Weights of a small GPT-style language model, trained from scratch on English Wikipedia.
Size: 19 layers, width 128, 2 heads of 64, 3.94M parameters.
Architecture: LayerNorm before each block, tied embeddings, normalized queries and keys, ALiBi.
Training: 109M tokens, 6641 steps.
Each number is 128 + 32 x the weight over its row's rms, rounded and kept within 0 to 255. Layers, rows and columns count from 0. Numbers have three digits each. The size before them is the row's rms in percent of the matrix's.

# up: layer 8 MLP up, 512x128, rms 0.25, rows 481-511, columns 0-127
# down: layer 8 MLP down (transposed), 512x128, rms 0.251, rows 481-511, columns 0-127
up481 101:118135147048099153155104101060131121102105126057170016163101154138186109110148119067173130141138158119105140133122102076108137165096119133159158116135150131132149135142122110158220137118175178085152156074139166083084089076173095126103144151144133178102107160105157115157119133120105141122103069145129069127148125084123110125109093130105096100145092174123126143140148151140199128184120
down481 107:118151104161148136112143116057087151117075087146137121118147173117125100151129104127064147132177103137105168103129187125135170105140137169096177192119059114125127180122146110164147142143142124148172096176182183117158097106104118157115140101169138139140204123185102149051130160112122081093166077174142128193087061147146155118102096147174137160094115179116088103140131137166066129122121
up482 098:113083134138097097128089142074102116171123137059144088059176151101118086099129145180117095138108099177085090070104116082148086139164133081189115159144126160098106164148135143137137121214130166150100119101136142154148116115205068135117117131137133127106149128139149104079088132170123144148074187124111130126116105138129090139088147165092112199069205124111153151142089087166098138089106
down482 099:099135120112104130136134146126112146135119194126136196135103083144114090178128130216121136094086124153123185143181142138197123160178103143142187064101154191111145118079109094125109113117149119124077123109095096108082179160098092148149112119087111104106136149163127146081152112090076213100146154130139111169082159130079162090138169148111067155172166096157159153152150142123089168161109
up483 113:084090151133123218124128161125118184143083171101097156068149132127107122149123124133122157205139071098176118128071096138160095095092112122091125104102124197074081089144156114072136095164191121139170071123136112096089139114174134138104165108107145143139085128108135120175157159146143138128093119118115152079127104116144110082126049086110070090071117090081129103147156170096108128160146
down483 097:135103140112130121138118126155158167143159206119117148121160168159115113086099135197129064133166080078161119183077142176117113137105162107073142158129127152186127178129147207110142124189180074109141144078133104121111144182147161083151149143114132147115116134139137156186144108138119154120055127144112144135160149168078171130119095094099124086092130080137138185113152223072114140121121
up484 128:152090194130089091166129182184136140094103163138139138130093142100097071153167127123146110143130141079085179145112060111103093090113128150166115061118152129106126181142141150114108128143126112154179158145137090158171136082110085124188152166133132154070129140126124142100140098126105131126161168156128201120174117171089064154144097125134142108111072048157184137157100066063160132095120
down484 104:101068116157086180098142105122125127095108072160101085090151119143105141185067089146121163104113163145099069116172130136148162123154132111147098168196121106129102122169184101111161139125128104098051097101118136131130106139137166102089159120087210090122130082139120106104084183110094115075078108052154084151115119120109152115142133135125073141157147161156085085146195157136183135150162
up485 098:151149199157170149095142063169095123155113092052137110081145150093080185143124128106105137095158085101096138144118092171129111095124133079086141150133076109156108089089161140167125148143096117140119083076102109120155096169163124122163132176098055147063091107167147119104110203144122139125090159121176136116109140087153119160155106159203211140145144123144141101119081119122164141148092
down485 096:153068114180189146140144085113155195172150118162156112163151123176080145074121046077074124121111085085089152163103141132139077150093136095100182128187183083082172113119144165124125128198120121100087091154090159123144096119122161174161175115133168156099176154154108126154130157095139132189083114142142126088129119148141101121132097099169093115143139139154140166151185120163107158141135
up486 098:159127102104056145116174138144155137087118176120124088153093118145140137140088118149119150105143129127090171115057061149092107169137093106106070144126154113187177103135121120078139107097108139137116113135164145144126083180096108181096193167153041133085115152116096187202172121172174125166140101157096147130132120143145141160160099101101092187093138089094066085123147115179120156130131
down486 097:135089163168089153092069166143112140106128165122117094142143180132120140117072187151121121112132100089147102132071078091136123139094135118097136147125096165142112126118147170141167158107118090129142161216212136140197126106165144179122096090103148180161147088159141156118205142127132087112127144039139163172110056130092101141152113118135180151116138179111166130169151093117180143144101
up487 098:082098085078128151071110120104171176102135187129095130110144120124125117130189109133012110137144165186119161155107131170156110066129122099141127101187134172080155168139132166121196082081157146122161040119140133126168170113168096164100121130107136134104109160159093065180127106131093133170156121181140153085104090095160126135139138119125145116119117117098097154120093146105112132083175
down487 096:112056144125156115131099178173119114155121135118128079111092106129116126135177122176113138167116126174047168081118148166184147123131167111110149141139119186145122133108133157143124126115113110122134205125154074147093137149145126178124096180097121122097089123211113150120117068154152194195101130123114098125106160129150142177064132131090070083183156109181133134118164144115146128227137
up488 111:166100157121140126112116183097138133146082142162091112187135131135157130097207045082172060112161123134081134126135142089101153108164167133154129145064150164108202098117180074182101149112107122132137152102111076160147103148172140150139105150144146108074165109192111102123076137116140123094141132097087083119164140109111112083174137117133148090160162151106068131156198078117151163119101
down488 109:181164190132124100078128114089151207118107163075113096092152134166148134098161009169159108111141143136111126128105141128200133102177133122119120132115141129108139126153207164115129128113181153114157159102128134131149126109137114100139135124148078118100025090164086132137104116163113141095174182121107089138145147075140162181106156160140104118145179122069062114098158138103109144115146
up489 089:111126141101074086105117106199062158152153162174066087175055132117118140167104119064194120090168115093129130071138110106154179138122137131152168106151130158101115157175110120147119176128151140168163151128093146107116076088166141103126061131098080102063125069095117104118186141181154127118118116123170158092099132162148085166137126119073128107188167152118145099090127103125158136141145
down489 089:080148165135189168092134126145148092094118182140132094086162164114126129109145142092084109151086062135086132177114113133123123128127169128129147113164076127122117095135144128146174132144183098137143174207138131128142155133055177141148159147081121079120113127118089147000145133159130125165128124112136131164070156063082097123138143154147161148163157144139165170140110106158093124153106
up490 097:131176157123072130102133088150107118145110066103141147140142139158132138127127106137158172099113057081145119131096079099133177109199140152140164156154169104162076132054110195078173170091124187138123164142119145123132085071081128088145136123068122077090158136163089145170141102176197147093152138105104152147104136114140125142066104153157072114080101114112093139135186140116149093157154
down490 102:127113158104102175169093076148130056138136150108178153138161115113109121147186085165111119135082116150162137135106152139170151137187133114178134138184139145133070124132150105214123197193099119147087127143091123063068136102162148122132214104123123137095120123158107157184052146116174104089130110124149098136133107133099154158115157172137055074126168090130123139174110096133126128130158
up491 108:150147090165107139208162110162091111127112072182114102186114162116135107129142081130116092156138108098127098125090132112142135086146156144190193173119154141141135097067158059151160106117150097162184104109120097110155110062135147160106195110077106122123207147131150131123179120148153179106150147127089058135151133162100130126186108151106135172148114117215159157114126102096093140110117
down491 102:158069158194156129076116154197109164091122152104155143091180141137150159089133176153177160181199078150087158101085130181162156134115172115167156175119133132159107107087091130145183126158126160181057133144169117148184088131160102104100138129157082139095114145149129127140102133151186140084200140148119127122137144145162148180165136125157090086092157160177136150121119147094099107121141
up492 095:075109152145166119141043126135096149155151092101201112063169092119128165176178112109145089165180111158130102185125121140164174105118102142090121143143076117129112140124112073117145201114155111105175118159153155080137172150122115119090140112151123144076115141152120060206140133120086117152147081120118084130146107097147126135161092122140082176095136063128072057132176115148149141158120
down492 096:146167157122123146162140108109186150169126132096112120149132158086128156209098190124140086148139161122164103117205120149126211076128152111167122087136154186163139108143174134105127114114086122173157095140064106127128108131112162153113183145156106101040119068135150144093190106124150119188099138122105121156130090170105124102179113128146183189155127156129137159159140088106159064108152
up493 089:097126078181173127107142194193136156105162124172156127136153118112187141122078194095117092141129153124126163107174141121150081115170143131114120130106119147095123152127135045171091119134156108131101158114107173117100143186156184120092126112091109133116176143115122139205153142150157069093134078078114188161172079138184160179131091150155139115204137123129114141081109157095088134157099
down493 086:111097122157117147122177087132177115151061103139072147141085088106147186124141206090107180081108080146067066078167141175106154114155098140157106143092111127114100156119125155092096100135171171143055130136093176131127111138137087134124136124090152139127135149103133141150113150170137135137058122102124079154130194151112157066157119135149182151159126182186139104211109135151109141151151
up494 102:136135092096104134164085115136098123106130134103126164220181173146100186142152081129155130141117119142160148132178154125107128084081132125109098153119183136144116146167163132164134178083121155089163135104179161073172145081122132148148086115111132111140150156065084115125164148160126154069124110075092061140191121131163073120112133173091085111117209116171137141054125091171137106094128
down494 103:145144142057141086163162102090141109084102127110118148125105106175123104095143163060053142106135124069167136147078130118151114142119155126146155165066140132176100147162195171126138106173084166132149121122141157147179170170081157117127140162163136106092107077075147170189158116130079100109101109155150120151041081159149114148121117152148139157095116136105116124141054128134149110187067
up495 101:151171139147144084130122120117144105108228080164139114076123092126103159104118113074173168085157081123123041118134124201136151111130152131095094132094098111089129103118114124137133100143114179090178152117150125106183092141087141139119176124110080094161202137123104066166111146156097102117054127116100127106079121145145084181169152105158117092104099134122112038096147122105124107154107
down495 092:137112075102104082155169129063127172151148115131130108155129106112081135125087132202135092140079140125146113153155144144163122088044139067130113141124164113081124136086122095169117126189143107140158105106170127136097140102129126103169158155152136163132141173174159085120142040150144053192143088129113209152111075099130142111152109185182167116149125188156115163112138130155128112073144
up496 102:104174103107149160181151118109118151090147118096143155160158174108127113131164130139069169147145110142174180182083139140076136148117136114136186080128175124070076113136178113124134106156100176136114168148138142112070100116145074143117119194135202076166124095134084111146166135151117104128097116101168107126067134073121179165164129094091145183138154105129145127081040129105081161168122
down496 094:055111131130094162043160130149136112136138090115069100119087172085103151127110161109144122128121147122113141139128135153102110111152079181144118158180155165153152147042162124159165083110158116149063154092129166092116067063061136110103103149156131092083153117152124164051111154127162142094148127158134135125127147058166114117152129081141142143112119170096141141131189130068083162079152
up497 104:093141115087151066100130124125140149159054067134151132145080117159138127165154149173104092109177075158115090163102119125151139090134084126156134170113095169122125146126100151168101113096153085137211156167114118141112113089097150082118062142111189099110097119095194177117110196104177121167109102134112115106152079083119149122153123119128224107100123099096148127100197139076131154125140
down497 105:123110035192153094119124155068109140160096157134109088114105165170125133097071166144105191139129083104122144135114120129111175106088128142115128114181125128125129131076162114128114161147089113118125119133104114135213143093139145136106123106133123138145170123069097123125095051066060094110105105145070079151122163128060133149129057095103098163154142062079127201131149100125130092134114
up498 118:157156117123178101083116126180091145168160186139119146142171137100106160138137119121074189184133136128137165179147127125127165130123194118176133068174104123089075116092150141150116125112077091111120097145104094134109172111135122069147151180160052188128132179150132072157176162140080103145145104123133067124128155077159094098053139107122100083134080160151166113128128090114177134117096
down498 099:164103058139155164100129136210123111106119087088088146154147109148118106151149135115153093076175163142106114099167122106187150161102072129122141128142145080156159082123149163170079217105178128127139157117123109136158100137150109111149131156181134157065107147069143133153128076116096145199068144135153162102122134196119164092104128080104127163118152099121143128151184106072182097096152
up499 108:144186115185097125111143127183155130060174170176095121107128144092099154145128145142103082167136119149115112073130134103087080084122150127167127142139081129099179117150086101158102143091166150101131097039145103143108142169171137195122108116135053121174131091128148108151097131117106119066162151126074162108148123122129123111136121081160053065120219143143160125143154148145131083165148
down499 087:115090151164133139129110110102144080143134075060112192169138106147089105170155132110190118095086127146142130172179145161139112131086155209111100132118156121165074110057130091122093093167121143151078172113073166129127136138141125107053101071114153118128185135152185143102125120064154147147136085104142127196095102092087139153101139095180175152157134113124152156131130152166182150104100
up500 102:113130167126121149154166088129068100113126188116130082124082086118096153171134054101109164131102142123192111120120116125146132067120096143056107126100087181139102159116073085126145115105188181185125132102142101141098111092122139121123164121190123185141107133159173089173138153142171170127125175080108078139128173129071095127121115149129148056168151119117135084143091149173117136196169
down500 099:117090096114093127147113151154155149135156126122144170143087144101103129088126144112123139200123162107174127160149083069095172083123076110074073139104118039139114151100129121138118095101140180122098161136081146111085137146161123136170104150141109127189129136146128092126096175075108184156185109148145044109129061146119165111126165146117173045127144162119118112112197086142064153111128
up501 102:122085149099139111113108117116154099160160152116085116174046164170186094097149205072133149100130151128140140088143128118145160153139103120104068097145140153162096117099083137118175160123140166123161101092168116175124112149137114091105121132164092162107141084145139128117133168149139087162098173142092174161088100157094158128088122102177082042123117091135031110151178152154187158124091
down501 105:108117091118152133179133137124122155126164048103163130108108154151119091109090155160190148096148158141169162147077125161171144089126198133129142154128125018094097094079103100081126133068085076159089139121165106184142097148103100127111099111151152129132108131127132128147126166110096148159155137164138105173157074111169156138123176122129192183115137125133132136161161123210111197081118
up502 089:140108129141203098096122117118133136128108165088150061143118119083148144116091133109112050175148088142167152139122117128162126132156117195120131127126172086146111178136113174151145114146201189170072106123147147129116105126153158131114148139083138110175158157103164098132095141092126211129101070077113110100170112110080146050170166157133107117102128101175133165134102206101169124192147
down502 104:147139156116087153102154116176100111171092115169132085087099194160100127170104108140095151122143128092141129156159155132111172148106160128129134198152105155102177081138129158158185124166119086138079130096139145070141168123131120141123133141136139095174140079120094127180178199109208142118066168142164138185081107165108111147151076101094118084171086102118114123165155140135175157127045
up503 102:142077094155116087117134159159130146109153143109107164186161161107183140141121172192140158106107157175123104216139204080112126156178116184101109094125164159085096142082125122134113099159110110128125142119129072113156096091146123166119120154085152096070132182110080151156172114106125181208122061099142134103098136090095109144091171121118123146093105116138186097133075115153077147145147
down503 107:147128151134111164110114069122118205102134083112131156091163084144138160180123099166131137152105114143158154150193088149047088137115175118097194155180125130162109161122174121105137106136098015140118111133119121029134146094121120110096137128119125127112148066135175091185128092126102198130125113172127096101142097096197134146095130167134131112152108116168137154170112155121094143136102
up504 089:153104149140118071123105177137137065108126120105142095147141080083149127166127122135175140138171108073126108136125133163107161181120146118147169115114167124146139120085149085169097096168166056151164187114114129096140117193100162137133179092153136105164108107074157147138085172163113171119146111081107152220190091135153083127042126155180146117144112162159123150066109160118139104123076
down504 099:114130160088124201104158064130106122108137113121150082145166098123117069110100121172168146185164118176111082141163121105118132111159103094117150181155133188124139142062175138063124134173089090156123108120118161092071078065111107097085143129120175154120141160114132107087121086181092140110156121182156117071105193071073135131150100088145170090157143133148087112151147150099137098093118
up505 095:092158192138157120115069163126128123125109145162143174124125164074114185158110118141145062106115123146090089146083105161140143144151122090128109073171141125128154062122092166120154130102108071114094081122139111169166115098134111040122141135091093136187150103126119107116193130142140165044184109152079134098168074101125106097155086138115138148107121074179146184130102147105104138198101
down505 111:132180136140208153152103108120099159120162115094078165140091156106170157121164170091110103159083144132101097085125135121104113071129100089165080118147121102138139096150141115162136138182123125136135082068170125158099091090125088118178117139152088196113173152123097136148132094120151066100244136153133187134156097137121170122158119120081143068138096137093152079151096165123141158068108
up506 092:070149169124218089131115177137093144104147165187126126071144091116154108193127123096161164130132113129165077159118090130110151161110090133136117123114165097130141133084129169139131162124130171126150074087143233117092176106095111119121089147090142120171089107106099141141161170179109142084131177139101083154084092166201096128085113178139155138107135095160117153155160102139118081162165
down506 101:074172166128142153146125147101146092132107193147147080058068114125151160175081116111148121169204158155146129150114083088130170152100062164186134135063165047151124146111152161156151148122178130122106079171108062140075115152139141069170180130173105142117077146098100092129136136144114109171121176161125118131114117091131136081106137139076130124149111155127123053127117128132131107152144
up507 098:132144097110081137110138142093137124107139151163156156143180171094051137121111186145121080177202155164126144153061156075097138197153136110175058138082108146125111166091126152124132152113097120115135179064105164129108106213143115104154150098099088086160112109152060125147103087123129100169113121151142097131111129140094138152130099156158167189140175131128102079127168097135103160177088
down507 104:205078147189110137102151130118088086088101127101185176163147103141170135179129086118160101130100135109176079112142156113098115134148171175095121130132087154115142126136165095173136156085127111066166120191085142137079072095116166124133113131144185151149114065090101129143103182129190121094141122061100151123131115119138160121155097128084068089155156116199131112161191148137143091145131
up508 092:093145117107159149178102133163080140159123109144166080127198069041076158109100067138176083154114095123130131120038120147135178140159126139151098159111088132171113108152100142146097126150069116168083163149147144172153132117162089046185102073119105086128172141127132148139125138094156138115095111157135092176113175135136112149121170122093063122110141089159130132124122142171093087089126
down508 097:098139145097096170103160127139141193122136139121099130122142139112094152148120187096116091097069144131160098201148107170085118162158087123109112128128157106087121121106119186122128049091112124120177121106117059113155159141176123123048154120094169173112144157157133043131122217103200153160144088120139156148095137129065184125117132165097104160086163111125103129163155110143153159101105
up509 103:164145169156063169130150160166125163113117129103142191153088134118199151123137128080128203153154164146114107111100110164166129162101141117177100108154154195131196189104076102102142103131093090152122063143140102120153146115168105140125095086133120134128119180148081107189144073126069130144102145091093133112088116099097167151121155093153078085182150069126142099065092150149137103133120
down509 118:183145173093111173171128128188127126183160184141103132129142083111119161090135167126103157161159121109060098134111097086171187144119135131143134126108185124158094135128128064127114092150108080133139057165202172144142110098168139117173110156118107086113112151175158113074163103157091104142160141127105097144142190084125114061126113088138112105141138137112228110095110172085118132124169
up510 093:118111150083139165122132123131127141154088146164163069150190151098117158137109111076134084205158092107137164121096163098140126188180118159126146090121098186074115102062148104050143089170118079099104091174133177130142109163134129124118078125121173138139159122148133145146119143141093081066132086115098091141129180141136079146106088126194135114184139122099140143111127146143095127193046
down510 094:100130097151144104079155183147190111119139105094152092195169100150072189101103120160122134137139093166188097163147138127102112151117132179127077195156156084127116115102093108153162143104193213151073136063154131140167139124097127121142145143123128156145074118135092142161171098094042120160184112132125091110149099126165121090116059112124107119162117136177123160108100125097133167092139
up511 105:174128095163109184025132175158181122105123125121149038186147120157135102113145111174155140101122131106115153148101116170094130080191146157181154125065101110179162109134172149097085152164121124145108116110162166106153085134117093157060145134137116196175122151139119096153158113189151176180205151145165095133104108107192098147111137110115096099111129114124115130144134138130120146102122
down511 096:157105148112185152154125137116128170169103107070119109078122133119124163149123121131123111146143056129114159131155155098204123138084137075120150110137087140153109110096116036147122219113125093094101147152149109172139136100132090144131214136122140123103107178116136113152110126153127086172047141165117133146145110131112135164159073109112139119176179130109187064157069055146138152179102